Part of a small language model's weights.
Size: 16 layers, 6 heads of 32, MLP 768 GELU, 7.67M parameters.
Architecture: RMSNorm before each block, learned positions, tied embeddings.
Training: a variant of SOAP for these matrices, 378M tokens, 2887 steps.
Each number is 200 + 30 x the weight over its row's rms, rounded and kept within 0 to 999. Layers, rows and columns count from 0. The size before them is the row's rms in percent of the matrix's.

# layer 9 MLP up, 768x192, rms 0.17, rows 328-400, columns 0-47
093,199,229,172,229,233,197,204,223,210,165,200,177,194,209,211,229,223,215,224,197,155,196,226,235,175,256,216,148,174,209,157,163,241,212,220,206,195,234,169,192,236,175,160,201,239,192,176,202
109,211,230,189,239,206,237,231,175,218,153,173,207,158,207,236,242,177,194,226,253,205,216,190,238,209,243,170,203,179,233,189,164,177,203,168,187,168,225,237,164,257,241,186,238,212,255,206,199
098,278,249,206,237,239,169,155,197,195,217,204,162,229,186,204,206,183,206,194,202,206,193,225,215,198,304,257,231,187,224,193,131,265,236,181,191,211,185,210,239,278,186,199,215,244,225,183,197
105,217,268,200,193,258,194,167,173,208,186,239,191,155,225,192,163,166,208,193,220,223,220,143,227,221,170,186,166,207,148,161,287,172,175,162,209,213,129,206,193,224,174,200,238,135,191,158,177
095,212,171,185,181,219,224,151,199,211,213,255,219,191,208,218,204,202,186,163,205,193,238,182,180,245,185,181,222,187,173,244,201,250,217,291,226,183,186,202,191,236,188,215,208,195,122,216,178
102,220,214,212,176,164,197,139,147,197,227,232,141,196,203,255,189,191,221,218,172,172,202,162,178,166,204,217,199,248,169,221,247,193,253,231,207,232,233,158,247,178,183,198,182,181,179,214,180
102,236,262,203,194,219,217,177,246,174,226,179,185,196,152,152,156,209,183,204,122,127,174,197,178,159,157,226,222,175,184,191,205,197,206,224,183,186,235,200,206,248,162,193,213,207,233,208,199
102,206,211,209,218,153,181,209,187,207,224,198,239,214,184,210,161,137,178,204,167,222,230,215,160,213,206,242,210,212,204,241,284,190,208,141,203,177,171,154,240,211,120,168,212,262,146,186,230
097,232,170,183,260,210,204,215,202,213,202,181,151,199,206,166,180,260,204,206,217,145,156,197,192,231,221,231,190,198,225,215,207,191,212,162,190,189,231,228,265,235,219,264,210,234,177,209,206
096,211,197,190,191,196,227,230,195,185,213,195,188,207,126,222,184,237,182,214,170,241,163,219,225,212,198,162,241,215,194,186,204,239,221,158,277,203,136,196,166,184,177,229,166,254,202,180,161
106,212,241,244,211,228,225,226,208,164,206,195,197,182,174,190,153,199,220,119,196,229,169,194,208,159,213,217,198,191,193,206,239,187,160,167,206,162,208,144,221,192,169,176,211,230,214,169,191
098,183,213,184,174,194,219,214,204,195,205,229,196,217,174,205,193,226,235,179,191,198,179,167,149,234,233,183,220,211,185,174,195,198,191,159,216,218,192,235,190,191,158,180,168,157,284,156,144
100,150,230,216,247,188,175,233,180,180,171,164,230,209,145,207,183,198,176,186,229,187,176,181,155,208,235,277,225,248,173,197,214,206,216,168,190,210,214,167,195,189,213,191,163,254,213,200,150
097,161,240,240,180,155,243,196,164,181,161,267,183,159,187,172,162,136,216,199,181,174,214,186,217,241,205,228,191,174,194,158,206,154,241,205,181,155,239,251,193,257,223,222,224,201,218,186,185
092,197,183,225,172,223,200,184,239,199,203,177,170,175,207,203,223,160,221,142,203,191,134,205,242,150,208,201,223,181,188,155,202,206,232,242,210,235,196,144,229,231,213,192,188,216,185,181,202
102,276,233,191,182,200,183,205,149,221,195,200,185,195,304,223,191,200,150,175,197,162,175,199,211,136,211,163,244,164,220,162,220,228,210,205,215,212,173,194,233,174,241,177,189,205,154,187,227
098,167,215,166,247,186,222,157,210,220,175,194,206,171,205,172,208,227,226,204,245,211,193,215,178,167,203,209,189,232,232,165,204,181,218,171,209,232,204,230,211,166,210,169,179,242,230,168,234
112,172,256,164,207,174,240,175,208,183,187,172,202,187,224,148,143,200,233,223,217,208,203,180,178,242,197,205,199,158,216,198,188,189,228,214,212,167,170,218,239,167,123,199,195,126,197,209,178
096,184,199,227,226,200,200,233,232,199,215,215,212,250,216,249,175,137,212,151,128,174,206,254,235,215,188,169,177,178,216,190,206,193,216,169,228,213,226,205,193,170,220,170,208,202,180,197,220
099,212,215,249,235,236,172,207,132,167,206,224,161,138,180,154,209,215,191,187,231,181,212,200,207,196,255,207,227,204,242,157,212,151,157,203,157,219,193,199,203,184,175,183,190,248,178,212,217
097,178,229,230,133,216,232,221,197,208,151,140,179,131,241,228,163,208,214,255,211,176,218,198,184,193,185,156,186,159,213,208,189,211,172,219,169,203,169,270,204,205,162,244,204,204,226,192,210
104,188,184,158,211,245,203,210,156,170,154,180,183,223,222,165,202,210,184,133,183,215,165,228,179,149,172,206,197,152,256,275,215,175,145,222,232,195,265,146,221,263,175,208,181,253,247,234,196
099,150,227,220,193,209,187,201,200,243,257,209,166,193,194,232,242,202,221,224,198,205,228,163,177,189,223,206,205,189,207,245,178,186,209,220,240,224,260,174,130,236,205,219,225,214,147,200,185
101,183,228,202,221,195,171,172,207,199,217,182,182,222,257,206,176,195,251,241,166,171,225,204,185,136,254,206,243,217,207,201,189,242,236,180,185,157,134,238,175,194,160,224,213,220,222,175,187
100,190,201,171,191,158,208,171,231,225,236,176,191,158,167,156,173,156,193,225,240,227,210,231,189,146,200,160,227,158,244,146,213,245,201,169,224,210,230,224,188,237,204,202,208,199,177,186,253
100,208,178,175,146,218,216,150,168,200,193,198,184,192,218,189,195,195,163,207,194,147,223,216,261,169,218,166,196,215,197,209,147,188,217,182,209,244,181,190,224,207,182,225,220,281,205,198,197
106,172,190,167,238,219,231,229,234,203,173,184,166,190,202,204,182,202,207,215,167,202,223,192,138,195,234,170,182,191,269,177,202,219,222,169,118,161,178,185,220,240,162,183,197,252,196,178,212
098,169,163,159,273,234,206,180,174,209,211,197,173,194,237,202,171,196,157,221,260,189,218,172,177,209,249,240,206,261,223,222,193,218,208,206,229,232,124,177,216,249,233,179,199,184,170,209,216
100,160,211,223,157,225,193,165,252,192,165,209,163,200,212,255,200,252,238,217,216,186,174,203,211,224,220,172,241,168,187,180,208,212,177,131,208,219,217,223,211,151,153,176,196,201,208,191,186
096,155,161,179,220,145,227,223,240,193,175,208,220,201,203,214,234,183,227,238,252,211,250,143,212,181,216,163,252,168,253,204,185,153,183,250,186,210,227,215,254,239,211,172,183,199,188,190,230
096,195,195,213,163,206,178,185,191,175,149,214,218,202,179,162,186,152,166,214,157,252,237,208,190,254,187,184,206,201,192,252,215,273,248,189,153,186,151,191,221,194,226,208,192,218,126,223,160
095,199,195,123,203,229,161,212,155,183,210,269,197,174,183,202,177,192,216,155,224,203,213,178,166,219,223,246,213,221,187,223,164,179,166,255,184,191,208,177,151,148,233,241,180,169,195,231,185
092,181,217,228,226,189,210,188,143,179,151,220,223,144,185,187,185,210,138,191,216,229,188,193,173,167,239,187,225,240,210,196,200,241,217,153,201,202,213,215,193,139,181,179,224,214,169,180,217
099,186,195,202,178,187,229,206,146,172,223,233,213,223,166,165,163,189,216,192,177,214,195,198,217,199,186,196,250,247,224,179,219,284,172,189,229,207,184,163,203,142,143,221,191,187,191,247,193
108,179,179,233,211,155,208,218,165,204,191,226,205,203,192,161,213,227,251,220,183,166,173,221,141,178,188,225,220,239,239,223,220,225,173,257,205,171,184,162,170,176,190,191,223,164,178,199,188
098,207,214,227,191,175,178,244,233,175,251,202,196,229,169,214,174,193,149,219,189,163,175,239,215,187,188,161,147,210,216,158,193,154,205,217,173,202,229,132,220,219,166,209,171,156,193,216,155
105,206,206,207,128,228,199,201,182,152,229,172,251,189,201,160,196,235,224,210,203,194,158,199,191,188,200,192,170,248,198,221,202,175,169,195,193,181,188,219,243,246,143,181,163,234,153,201,174
093,265,142,185,190,185,261,187,176,211,185,260,191,213,232,191,174,207,194,172,158,202,207,199,212,210,193,241,199,146,218,185,240,197,193,202,244,178,199,226,220,181,230,214,195,150,167,235,245
094,251,179,266,194,211,206,216,207,135,118,235,178,214,212,195,205,188,250,168,160,235,182,189,195,201,235,196,184,191,208,173,194,238,191,222,229,226,157,130,209,195,137,208,126,211,182,266,168
104,172,172,220,196,189,220,160,205,172,178,244,218,221,224,226,171,193,241,180,216,207,217,185,189,211,197,163,184,186,147,193,191,223,208,218,171,213,221,127,176,146,189,169,220,191,194,199,192
101,156,146,241,199,163,187,207,231,191,208,209,203,210,213,218,191,170,212,235,225,209,162,175,151,161,202,208,202,209,185,178,184,268,185,248,195,190,250,144,186,207,203,172,152,227,206,219,188
097,167,190,219,221,255,185,157,209,143,278,200,190,235,253,222,144,236,146,226,197,194,221,156,243,170,232,208,200,215,131,192,180,194,218,206,245,210,168,186,191,205,174,174,236,204,191,177,218
100,193,208,204,193,234,266,180,230,189,174,177,210,134,237,161,219,221,194,211,185,222,163,240,241,215,238,190,184,198,227,197,183,162,179,120,207,209,213,246,191,168,226,209,173,183,231,186,191
101,249,195,202,186,203,181,218,178,171,204,202,194,211,166,165,231,204,224,183,204,190,189,149,190,225,172,157,156,190,162,185,186,174,213,257,184,210,197,204,158,196,248,150,201,172,225,253,181
105,157,225,205,199,168,257,209,219,151,263,251,207,201,236,218,195,155,201,135,167,218,234,250,195,198,200,174,231,210,209,146,183,212,195,210,222,141,201,204,184,181,238,192,225,244,190,193,201
098,206,150,171,172,167,232,237,159,199,267,192,231,166,223,286,202,219,233,164,193,191,218,213,220,198,213,192,232,192,234,237,212,177,194,158,207,235,196,237,202,252,169,219,169,148,215,173,175
107,177,226,186,239,242,199,268,174,174,170,243,168,192,205,196,181,126,204,238,267,199,193,138,161,224,195,148,196,204,181,189,188,158,204,173,242,201,247,184,200,155,222,251,190,136,207,154,198
103,134,206,160,241,248,180,176,216,157,196,200,211,165,204,218,219,202,198,249,181,218,181,254,182,198,222,201,193,245,193,195,196,186,206,243,283,213,151,221,173,185,206,226,270,205,209,226,185
101,182,203,163,191,199,252,188,184,199,190,200,192,262,230,221,188,227,243,191,137,232,147,157,246,138,215,208,230,155,204,174,205,273,175,206,289,191,185,208,201,201,189,187,169,175,252,239,166
107,164,190,201,205,164,184,198,254,202,260,228,179,232,207,208,229,192,170,188,200,152,218,192,193,213,243,198,202,223,222,198,252,211,149,192,234,225,191,216,189,242,263,220,199,169,166,212,221
097,222,175,159,215,191,186,183,159,214,218,273,274,231,216,292,195,177,200,231,252,166,145,200,169,224,235,213,193,188,217,194,219,210,210,182,192,224,179,176,233,189,213,136,230,181,246,222,257
094,197,171,193,288,243,241,204,252,187,207,167,152,155,218,227,189,143,195,197,149,204,162,186,264,195,188,194,132,194,210,167,180,208,152,225,258,260,162,172,219,219,186,175,135,171,258,195,168
105,169,236,264,258,232,198,192,232,157,203,232,232,170,188,177,282,265,243,216,155,196,234,244,140,220,227,190,185,153,157,147,168,145,243,195,172,209,176,194,224,213,177,187,211,207,168,209,188
095,176,215,197,164,201,208,206,235,191,264,222,233,165,198,159,181,186,193,167,196,219,266,186,177,214,184,229,162,224,260,220,202,226,232,217,151,190,219,221,167,218,168,223,194,188,186,234,201
108,198,237,176,202,206,230,172,203,217,143,204,227,173,252,145,199,217,197,223,231,157,196,209,241,190,166,181,215,265,173,143,196,161,173,186,210,193,213,213,170,202,149,218,234,188,168,165,193
100,213,225,265,182,201,179,182,194,206,234,225,177,223,197,233,122,185,256,165,236,232,204,169,173,162,234,180,216,223,193,223,166,200,223,245,157,180,244,195,208,211,235,226,206,214,254,178,197
086,177,236,231,217,136,158,254,158,246,228,179,178,222,237,255,186,188,170,172,183,245,203,189,174,268,253,188,179,146,210,136,240,192,182,197,192,190,162,207,175,174,250,199,207,229,150,219,183
104,225,194,194,174,160,173,181,181,194,211,226,195,195,205,202,190,236,240,159,183,210,198,140,237,174,187,203,244,175,258,181,230,194,293,215,180,210,166,234,145,208,205,186,140,176,217,211,209
093,178,232,175,168,167,199,230,214,203,154,225,166,191,141,197,271,225,221,235,183,204,195,117,167,151,242,230,170,214,234,239,170,211,223,244,214,205,211,219,216,162,152,209,201,218,217,213,184
095,173,204,268,186,216,257,174,206,203,206,166,138,213,234,178,186,165,172,244,166,196,226,190,218,138,246,211,210,172,200,228,177,175,157,208,229,214,214,198,212,171,181,199,244,216,134,201,189
089,246,188,201,144,199,195,185,223,166,192,163,223,220,176,180,249,187,190,246,206,232,183,199,182,224,226,207,226,194,224,234,220,212,97,222,218,197,186,163,217,204,187,200,199,190,191,223,243
104,213,201,202,208,178,191,144,151,195,203,176,168,236,197,157,191,232,244,198,235,194,223,215,152,191,199,196,244,173,229,180,223,143,171,155,176,169,257,198,153,152,157,156,198,224,226,209,170
095,204,153,238,192,195,196,177,220,210,229,157,228,212,221,175,212,259,196,200,160,266,177,180,169,144,196,200,231,224,206,232,201,210,238,133,254,187,238,170,242,213,216,179,197,264,166,208,155
092,224,180,220,211,170,162,182,228,191,231,220,191,208,269,151,187,223,211,222,274,225,216,181,189,214,245,213,210,202,230,196,194,257,273,190,172,150,225,195,211,203,212,223,205,199,197,164,244
101,190,186,233,162,235,242,261,226,201,164,189,206,207,230,221,192,182,187,228,239,232,150,247,203,192,189,163,193,224,193,193,201,162,207,170,173,191,181,212,202,167,191,171,270,194,210,195,202
091,224,215,155,234,199,184,181,226,215,184,213,207,180,216,186,178,186,230,242,238,210,180,221,202,240,193,217,199,197,240,215,180,167,203,156,210,241,140,197,244,209,221,209,229,213,198,184,177
111,230,166,203,193,222,243,243,168,273,218,186,144,146,234,206,209,193,185,214,199,197,239,204,234,212,197,175,248,229,248,193,266,225,180,168,188,170,203,228,167,202,177,185,190,225,249,188,213
096,189,204,259,226,190,200,231,188,248,207,196,167,179,214,216,188,153,203,192,259,173,223,199,133,179,170,199,180,157,176,209,209,241,236,214,223,219,202,202,269,207,190,192,143,215,225,196,173
090,185,151,166,147,206,185,166,166,194,230,147,209,214,180,215,223,188,225,269,193,245,209,220,197,195,183,192,183,209,259,233,183,201,211,157,168,264,212,202,206,206,231,173,165,208,180,245,195
106,175,222,250,182,205,188,183,194,158,160,172,200,172,220,230,207,194,241,186,233,202,116,197,170,203,178,228,212,210,158,190,211,223,168,274,258,184,203,184,182,218,208,202,223,210,198,168,217
098,214,213,142,156,167,166,173,173,259,219,230,246,189,264,191,167,223,254,222,249,234,220,169,192,191,181,200,211,226,221,185,196,248,221,236,190,209,191,208,228,208,261,212,218,146,216,198,189
093,195,200,210,184,215,209,191,124,157,211,190,203,204,172,209,229,167,244,167,228,231,258,203,194,191,213,229,190,181,199,226,196,117,215,196,187,208,185,213,174,210,200,196,147,156,243,207,260
104,183,120,276,221,204,146,199,142,228,188,211,194,226,165,198,199,200,192,201,215,202,172,232,243,147,198,185,228,223,176,168,244,196,255,182,210,188,205,204,216,217,214,180,175,200,201,250,208
# layer 9 MLP down (transposed), 768x192, rms 0.171, rows 328-399, columns 0-47
087,204,200,214,173,191,199,217,225,127,172,211,224,136,194,194,203,174,204,163,161,151,210,192,182,203,184,212,256,234,163,224,202,205,235,202,228,204,194,224,188,206,216,247,276,149,237,231,149
101,267,253,223,207,224,173,212,205,206,249,209,176,160,167,176,186,200,217,205,198,216,219,192,142,187,186,205,175,246,195,171,204,211,216,203,171,195,239,192,205,190,248,167,225,208,202,225,311
091,198,144,230,173,187,242,234,178,185,200,195,211,204,243,213,229,160,159,187,196,189,221,222,183,195,164,160,184,200,139,234,252,143,132,195,184,187,211,185,177,120,162,230,184,229,229,223,224
105,221,208,144,214,218,158,200,177,199,246,188,167,155,226,240,195,196,260,191,228,199,206,131,172,179,216,222,232,191,216,180,195,212,223,192,160,199,200,237,203,195,199,164,141,162,239,250,220
092,219,287,227,257,191,225,238,273,206,263,162,230,243,190,181,175,186,173,210,172,205,198,236,202,203,181,206,177,192,189,188,192,169,156,177,180,186,206,248,229,176,199,181,183,210,172,230,171
091,142,230,226,200,223,196,241,152,231,271,180,217,248,215,241,200,172,170,225,180,203,199,239,249,159,124,214,185,220,241,202,151,277,204,217,194,212,175,245,172,237,187,187,182,210,131,178,169
115,179,215,175,230,201,212,175,186,252,212,151,199,191,191,188,221,210,216,170,223,133,141,215,236,252,190,222,217,226,177,182,196,177,184,247,243,204,210,240,190,177,242,173,215,218,203,218,206
101,204,180,211,202,222,127,192,156,199,191,155,193,174,208,272,235,127,185,211,181,197,220,144,167,171,153,186,222,192,235,204,254,181,233,238,184,235,188,270,170,201,214,198,207,151,163,231,259
096,179,204,177,214,197,206,200,196,209,179,197,174,222,186,211,194,207,209,213,225,182,278,224,248,192,147,168,225,190,255,190,144,206,164,270,235,191,217,175,141,181,208,209,179,188,135,223,164
109,202,198,206,207,224,196,195,181,177,151,183,183,235,189,186,176,214,196,215,216,177,146,194,219,199,122,182,123,204,213,253,170,136,202,148,160,203,168,160,232,197,221,180,205,197,216,182,139
107,222,248,189,177,221,189,221,243,178,250,204,171,218,174,188,144,144,196,225,239,158,210,163,263,163,186,207,221,219,219,203,218,215,211,203,203,162,211,214,259,231,221,221,199,193,275,136,197
094,208,193,186,228,234,186,158,217,183,223,178,206,147,239,209,156,185,222,232,145,213,213,208,213,179,201,186,191,174,210,192,249,212,193,190,180,243,141,227,180,164,160,195,241,242,145,170,239
103,235,172,192,209,224,190,186,217,240,217,227,202,241,230,143,218,220,239,183,252,181,166,235,152,205,218,251,225,202,253,239,210,234,250,196,179,223,224,233,223,158,223,193,230,154,163,239,219
094,222,209,229,205,201,229,169,213,193,209,183,239,229,202,169,163,242,195,230,179,192,171,211,167,182,132,195,203,201,178,222,220,191,183,211,152,148,208,191,278,182,186,189,161,179,170,184,177
088,205,188,183,265,139,198,216,223,195,226,180,146,154,225,207,227,196,234,196,223,198,200,173,258,205,195,190,136,289,204,205,217,203,173,223,199,239,205,273,168,147,201,258,177,198,214,270,214
101,167,177,197,213,198,214,206,235,223,163,211,216,239,202,143,201,196,229,217,205,176,188,193,209,209,176,185,182,143,197,202,222,236,227,193,214,162,196,216,176,215,238,199,203,206,221,245,157
094,170,223,199,199,199,161,196,176,197,199,241,200,210,211,209,152,209,195,206,173,239,252,211,227,253,218,217,187,211,201,153,236,200,188,177,192,142,198,177,193,179,213,198,189,267,172,232,160
099,190,174,187,203,177,224,112,182,191,240,183,192,244,162,198,214,189,204,189,210,248,235,205,224,221,142,235,180,266,182,197,206,187,228,230,133,229,214,202,166,212,270,184,151,185,192,170,174
094,204,143,258,155,231,143,170,180,146,161,211,210,217,164,221,252,211,218,214,206,244,242,242,176,175,169,188,160,200,216,180,209,185,205,189,213,193,163,261,197,234,150,240,246,229,248,207,247
096,190,197,153,177,207,254,186,231,197,206,168,216,214,167,245,229,157,186,206,240,207,167,201,201,209,223,214,150,176,207,217,242,162,259,171,215,160,200,211,183,191,203,225,148,195,193,197,211
105,197,217,172,158,174,241,173,187,208,208,241,162,218,163,171,222,182,186,196,259,216,263,171,200,161,250,198,199,283,156,219,165,237,193,184,213,239,221,199,199,210,235,166,209,202,250,217,186
093,264,188,164,221,171,207,162,250,210,246,196,208,217,156,200,233,222,168,195,190,213,206,180,194,237,172,196,226,246,153,215,207,225,201,245,197,202,129,260,165,164,206,199,207,166,159,150,247
097,230,180,202,251,176,186,169,192,144,205,199,196,185,229,214,211,237,188,213,209,123,209,211,233,185,197,181,213,209,137,172,209,216,204,252,226,158,195,185,199,193,167,199,200,214,188,222,226
093,161,187,173,188,175,174,164,202,203,178,172,168,184,187,143,242,158,213,196,222,233,169,189,228,198,194,264,170,238,223,231,174,264,230,177,197,191,174,193,218,195,239,229,116,204,261,208,229
099,210,245,218,258,209,224,215,252,171,224,177,209,207,215,259,230,159,240,224,209,172,224,224,180,202,195,215,196,191,182,164,212,198,170,192,156,238,211,203,184,238,173,226,146,182,269,192,237
104,182,195,231,224,190,249,270,161,163,219,227,215,169,144,162,165,203,188,205,253,181,180,186,172,186,202,225,224,185,183,157,176,205,193,192,194,210,220,232,222,212,222,181,155,160,236,187,168
098,168,210,180,214,170,213,227,196,185,172,166,204,215,186,142,207,162,190,178,210,205,233,229,215,210,129,187,227,231,209,212,193,166,183,259,221,159,273,208,198,174,225,167,226,168,203,224,199
093,169,207,188,186,184,172,173,255,173,176,193,216,232,210,241,192,155,232,165,140,207,189,169,197,176,186,177,237,183,198,196,251,227,181,201,222,277,186,213,197,180,146,178,216,181,167,207,242
103,224,200,211,214,193,170,233,196,177,264,210,187,222,154,208,204,256,208,140,182,196,180,194,159,259,221,227,218,193,196,163,212,176,201,193,189,179,212,158,133,212,197,139,252,194,239,197,222
105,205,239,192,202,213,200,309,187,202,205,236,206,216,171,182,210,198,164,205,213,155,198,213,177,207,211,222,206,247,161,218,198,244,225,188,189,195,153,204,123,225,234,204,210,243,239,232,241
097,178,266,221,235,222,195,216,176,195,215,159,226,179,209,189,227,223,237,164,192,111,157,180,220,194,223,152,162,178,197,185,229,125,177,206,173,172,198,138,181,259,193,230,240,216,221,246,235
094,212,221,207,235,213,188,175,267,189,236,136,212,239,187,200,165,204,177,148,172,200,196,239,245,193,170,238,210,167,194,247,250,182,182,226,155,186,218,169,227,213,191,200,180,178,216,187,237
093,213,259,206,176,195,171,193,253,228,200,179,161,238,182,194,234,161,197,235,198,224,201,205,222,150,240,185,181,201,167,150,224,195,178,255,200,191,215,213,179,226,213,252,222,182,234,216,200
106,237,181,240,168,256,195,167,181,198,206,210,180,188,204,252,188,168,242,211,186,200,172,197,157,225,197,251,232,165,227,203,151,183,183,212,189,234,210,187,205,203,235,222,209,204,195,217,142
114,121,173,142,209,242,263,192,179,205,220,197,195,187,192,251,223,175,200,205,210,222,110,223,206,260,172,255,186,235,184,215,140,242,184,199,192,212,178,205,186,175,276,170,158,196,168,188,251
105,194,225,219,234,200,213,198,253,255,241,251,160,133,140,188,225,170,213,210,190,159,205,157,210,215,212,229,203,194,209,189,198,230,180,147,216,168,195,258,185,197,234,215,247,184,195,229,236
100,254,240,221,227,156,170,257,206,171,163,227,153,207,265,226,200,213,194,193,210,178,196,187,197,257,200,235,238,171,233,180,197,171,227,174,205,189,209,216,217,180,191,212,166,202,259,181,200
090,246,260,201,189,202,179,234,199,245,216,196,179,187,222,171,284,187,235,175,189,218,158,134,127,170,234,199,237,201,172,216,201,226,176,199,206,171,205,209,187,219,194,226,212,201,150,187,149
098,171,204,202,220,208,217,233,193,226,220,229,216,194,139,218,138,187,166,199,202,170,185,172,201,195,210,216,276,245,223,187,172,131,190,184,180,124,176,221,202,191,249,198,219,177,208,187,200
109,229,217,227,267,209,217,169,223,167,238,219,222,194,165,253,169,192,165,222,180,214,254,170,231,159,210,155,155,201,183,141,175,189,195,238,188,185,166,180,215,221,228,157,222,193,220,183,182
087,179,169,182,232,136,186,217,188,243,214,176,184,157,222,170,244,216,238,214,204,227,188,221,178,207,207,169,208,202,205,205,214,150,253,212,160,198,167,172,191,254,197,194,237,169,218,184,172
101,202,185,206,182,222,178,201,189,206,191,189,174,225,100,230,197,291,221,201,225,187,200,160,177,174,168,191,244,203,198,247,193,200,228,236,198,149,241,234,189,154,200,143,221,253,199,215,232
097,245,211,266,187,194,231,204,214,211,175,189,216,184,205,177,177,225,212,267,221,209,263,157,158,161,219,235,178,183,202,169,170,217,124,192,208,231,240,206,206,127,174,157,221,209,211,187,160
096,239,236,221,203,168,201,126,220,203,171,233,223,177,223,199,244,187,201,207,270,219,253,213,222,217,175,209,189,194,223,188,165,232,129,185,190,217,177,211,214,207,167,215,208,194,211,194,193
109,241,161,135,209,191,169,184,232,179,178,217,183,231,156,254,178,181,178,183,179,192,214,250,193,207,275,236,176,214,196,187,186,275,204,156,243,229,250,158,228,206,224,225,223,154,235,215,213
098,241,175,235,150,227,233,204,231,178,189,213,189,235,119,239,207,134,215,197,204,218,192,210,198,223,229,247,187,238,187,154,193,178,160,202,134,169,228,190,148,197,238,181,178,197,247,195,250
106,181,181,189,192,211,212,255,196,159,185,179,202,145,209,204,236,174,154,176,178,198,197,243,161,167,175,166,192,283,208,194,171,200,215,191,180,159,180,226,195,139,174,229,243,216,224,181,224
114,229,196,215,250,133,202,151,198,219,178,130,217,189,159,208,162,183,239,168,224,200,217,236,192,197,161,226,204,252,217,207,185,250,240,218,187,195,180,257,199,220,243,200,207,175,215,216,204
105,200,204,197,174,244,208,188,189,167,203,197,152,192,202,150,239,220,150,200,222,228,209,220,218,183,285,199,197,229,169,195,174,244,227,202,155,198,188,222,218,188,267,214,199,262,190,165,207
109,199,231,203,188,187,235,193,201,202,212,188,181,126,241,230,168,216,180,173,203,170,199,229,177,221,231,178,231,182,188,237,193,197,173,143,112,159,198,160,167,198,225,219,202,201,195,191,148
089,175,185,246,214,209,183,241,232,228,201,136,210,233,238,165,222,219,202,227,259,254,182,218,229,187,229,222,185,234,168,210,206,218,207,166,253,196,203,198,172,225,199,260,216,222,158,179,190
094,231,213,177,211,214,198,201,153,229,175,215,198,171,189,170,169,190,206,178,289,235,173,222,222,191,154,192,190,175,206,215,201,196,204,207,149,197,228,133,179,245,196,180,171,157,201,189,220
113,222,140,173,200,204,180,162,182,167,210,198,147,242,186,208,193,227,196,165,204,197,179,198,208,212,181,176,271,193,145,177,193,239,208,243,219,185,196,171,209,245,211,182,192,249,213,184,204
102,229,165,271,223,217,216,186,224,158,175,240,169,202,231,236,191,210,172,193,215,159,180,114,179,198,174,204,232,225,206,212,231,220,208,204,187,226,206,114,189,189,198,208,192,165,247,174,166
097,162,261,174,203,143,191,155,205,170,194,236,234,232,215,225,203,183,189,181,182,173,143,172,191,187,138,232,216,173,187,217,174,212,226,228,193,190,176,206,218,198,215,203,197,186,221,197,222
101,216,155,205,171,218,151,219,207,167,193,185,196,160,168,205,158,206,279,268,152,203,203,181,182,219,211,171,224,180,152,193,196,194,208,163,225,232,191,206,200,218,189,186,223,144,190,197,195
093,218,186,203,204,198,255,225,156,194,212,141,223,157,157,173,220,170,149,175,183,180,165,209,254,206,167,192,214,276,213,245,170,172,199,202,242,218,217,226,206,202,130,191,224,191,225,200,178
101,200,248,210,212,194,189,165,261,163,213,257,207,241,155,152,241,165,156,228,203,189,223,187,191,202,152,237,139,163,263,201,194,216,186,200,256,145,179,207,197,210,235,160,173,218,221,184,187
115,193,216,174,207,180,211,220,197,199,244,222,213,227,185,227,241,240,201,212,190,215,174,198,199,221,227,208,135,207,165,220,209,212,146,191,196,181,147,255,149,221,225,224,208,170,184,179,200
097,207,187,182,250,210,221,152,208,174,119,197,268,195,197,212,251,197,207,218,209,196,210,217,186,165,233,187,205,223,202,204,228,221,217,235,111,203,201,261,278,205,213,161,220,201,230,220,120
085,182,169,203,277,195,179,158,209,191,220,246,189,205,230,173,234,264,274,151,193,154,166,161,170,160,151,224,174,219,161,201,135,224,232,223,212,173,181,231,203,177,230,157,207,226,228,229,158
096,193,167,225,192,247,208,250,226,234,200,200,232,224,148,184,216,229,169,235,214,170,201,196,243,195,214,180,224,221,224,175,188,175,172,185,234,203,177,220,167,198,243,195,216,231,225,217,193
102,236,222,188,231,171,202,250,233,176,168,175,248,184,148,195,188,189,193,181,178,173,176,202,212,243,231,179,188,237,198,199,233,225,176,225,193,194,228,172,151,160,199,211,209,198,201,222,230
094,186,170,186,228,233,232,205,177,205,198,186,185,125,139,193,183,178,195,224,155,189,208,233,225,193,185,139,232,220,147,176,187,129,152,164,188,218,202,215,156,174,177,226,179,179,221,185,222
101,158,225,230,194,219,246,261,157,259,162,167,233,187,184,200,179,250,168,241,181,152,161,174,198,225,157,228,255,215,228,208,166,197,173,219,215,195,170,195,223,256,176,218,153,186,177,223,195
090,174,224,162,184,213,228,219,155,164,220,200,156,185,200,185,224,209,165,192,155,187,211,153,172,141,197,193,174,148,145,161,213,217,175,178,216,175,214,201,197,135,199,177,169,200,213,144,185
115,167,196,224,238,139,271,161,228,193,195,174,256,212,204,181,203,218,194,187,227,193,167,161,219,140,246,203,148,169,189,164,199,235,245,235,222,186,242,176,262,186,190,170,183,182,221,182,209
098,220,165,214,187,174,144,190,163,225,169,164,184,242,169,269,160,193,228,194,167,184,237,262,176,197,167,199,217,236,179,233,182,151,164,202,194,256,205,158,193,214,173,238,176,204,186,208,213
085,177,254,210,160,136,167,182,233,165,215,202,231,176,221,200,185,187,201,193,203,204,194,198,195,170,188,169,139,201,208,243,245,248,231,194,145,174,217,222,205,220,163,173,194,177,195,230,234
098,246,171,154,162,149,193,194,260,266,210,208,189,228,170,222,209,180,210,212,150,236,257,225,206,266,288,155,216,176,236,175,202,209,195,138,175,226,188,212,234,207,227,222,210,168,214,200,234
098,200,203,157,246,141,203,212,179,196,174,193,228,160,192,202,204,194,218,211,229,216,217,244,134,205,214,160,177,208,205,198,180,195,112,152,173,272,279,188,142,185,141,244,210,202,208,167,180
087,270,176,206,198,148,205,218,206,238,247,196,186,181,205,245,237,183,250,204,211,210,175,233,234,186,220,142,163,181,134,209,161,209,242,185,203,240,201,121,215,198,163,220,249,214,220,217,222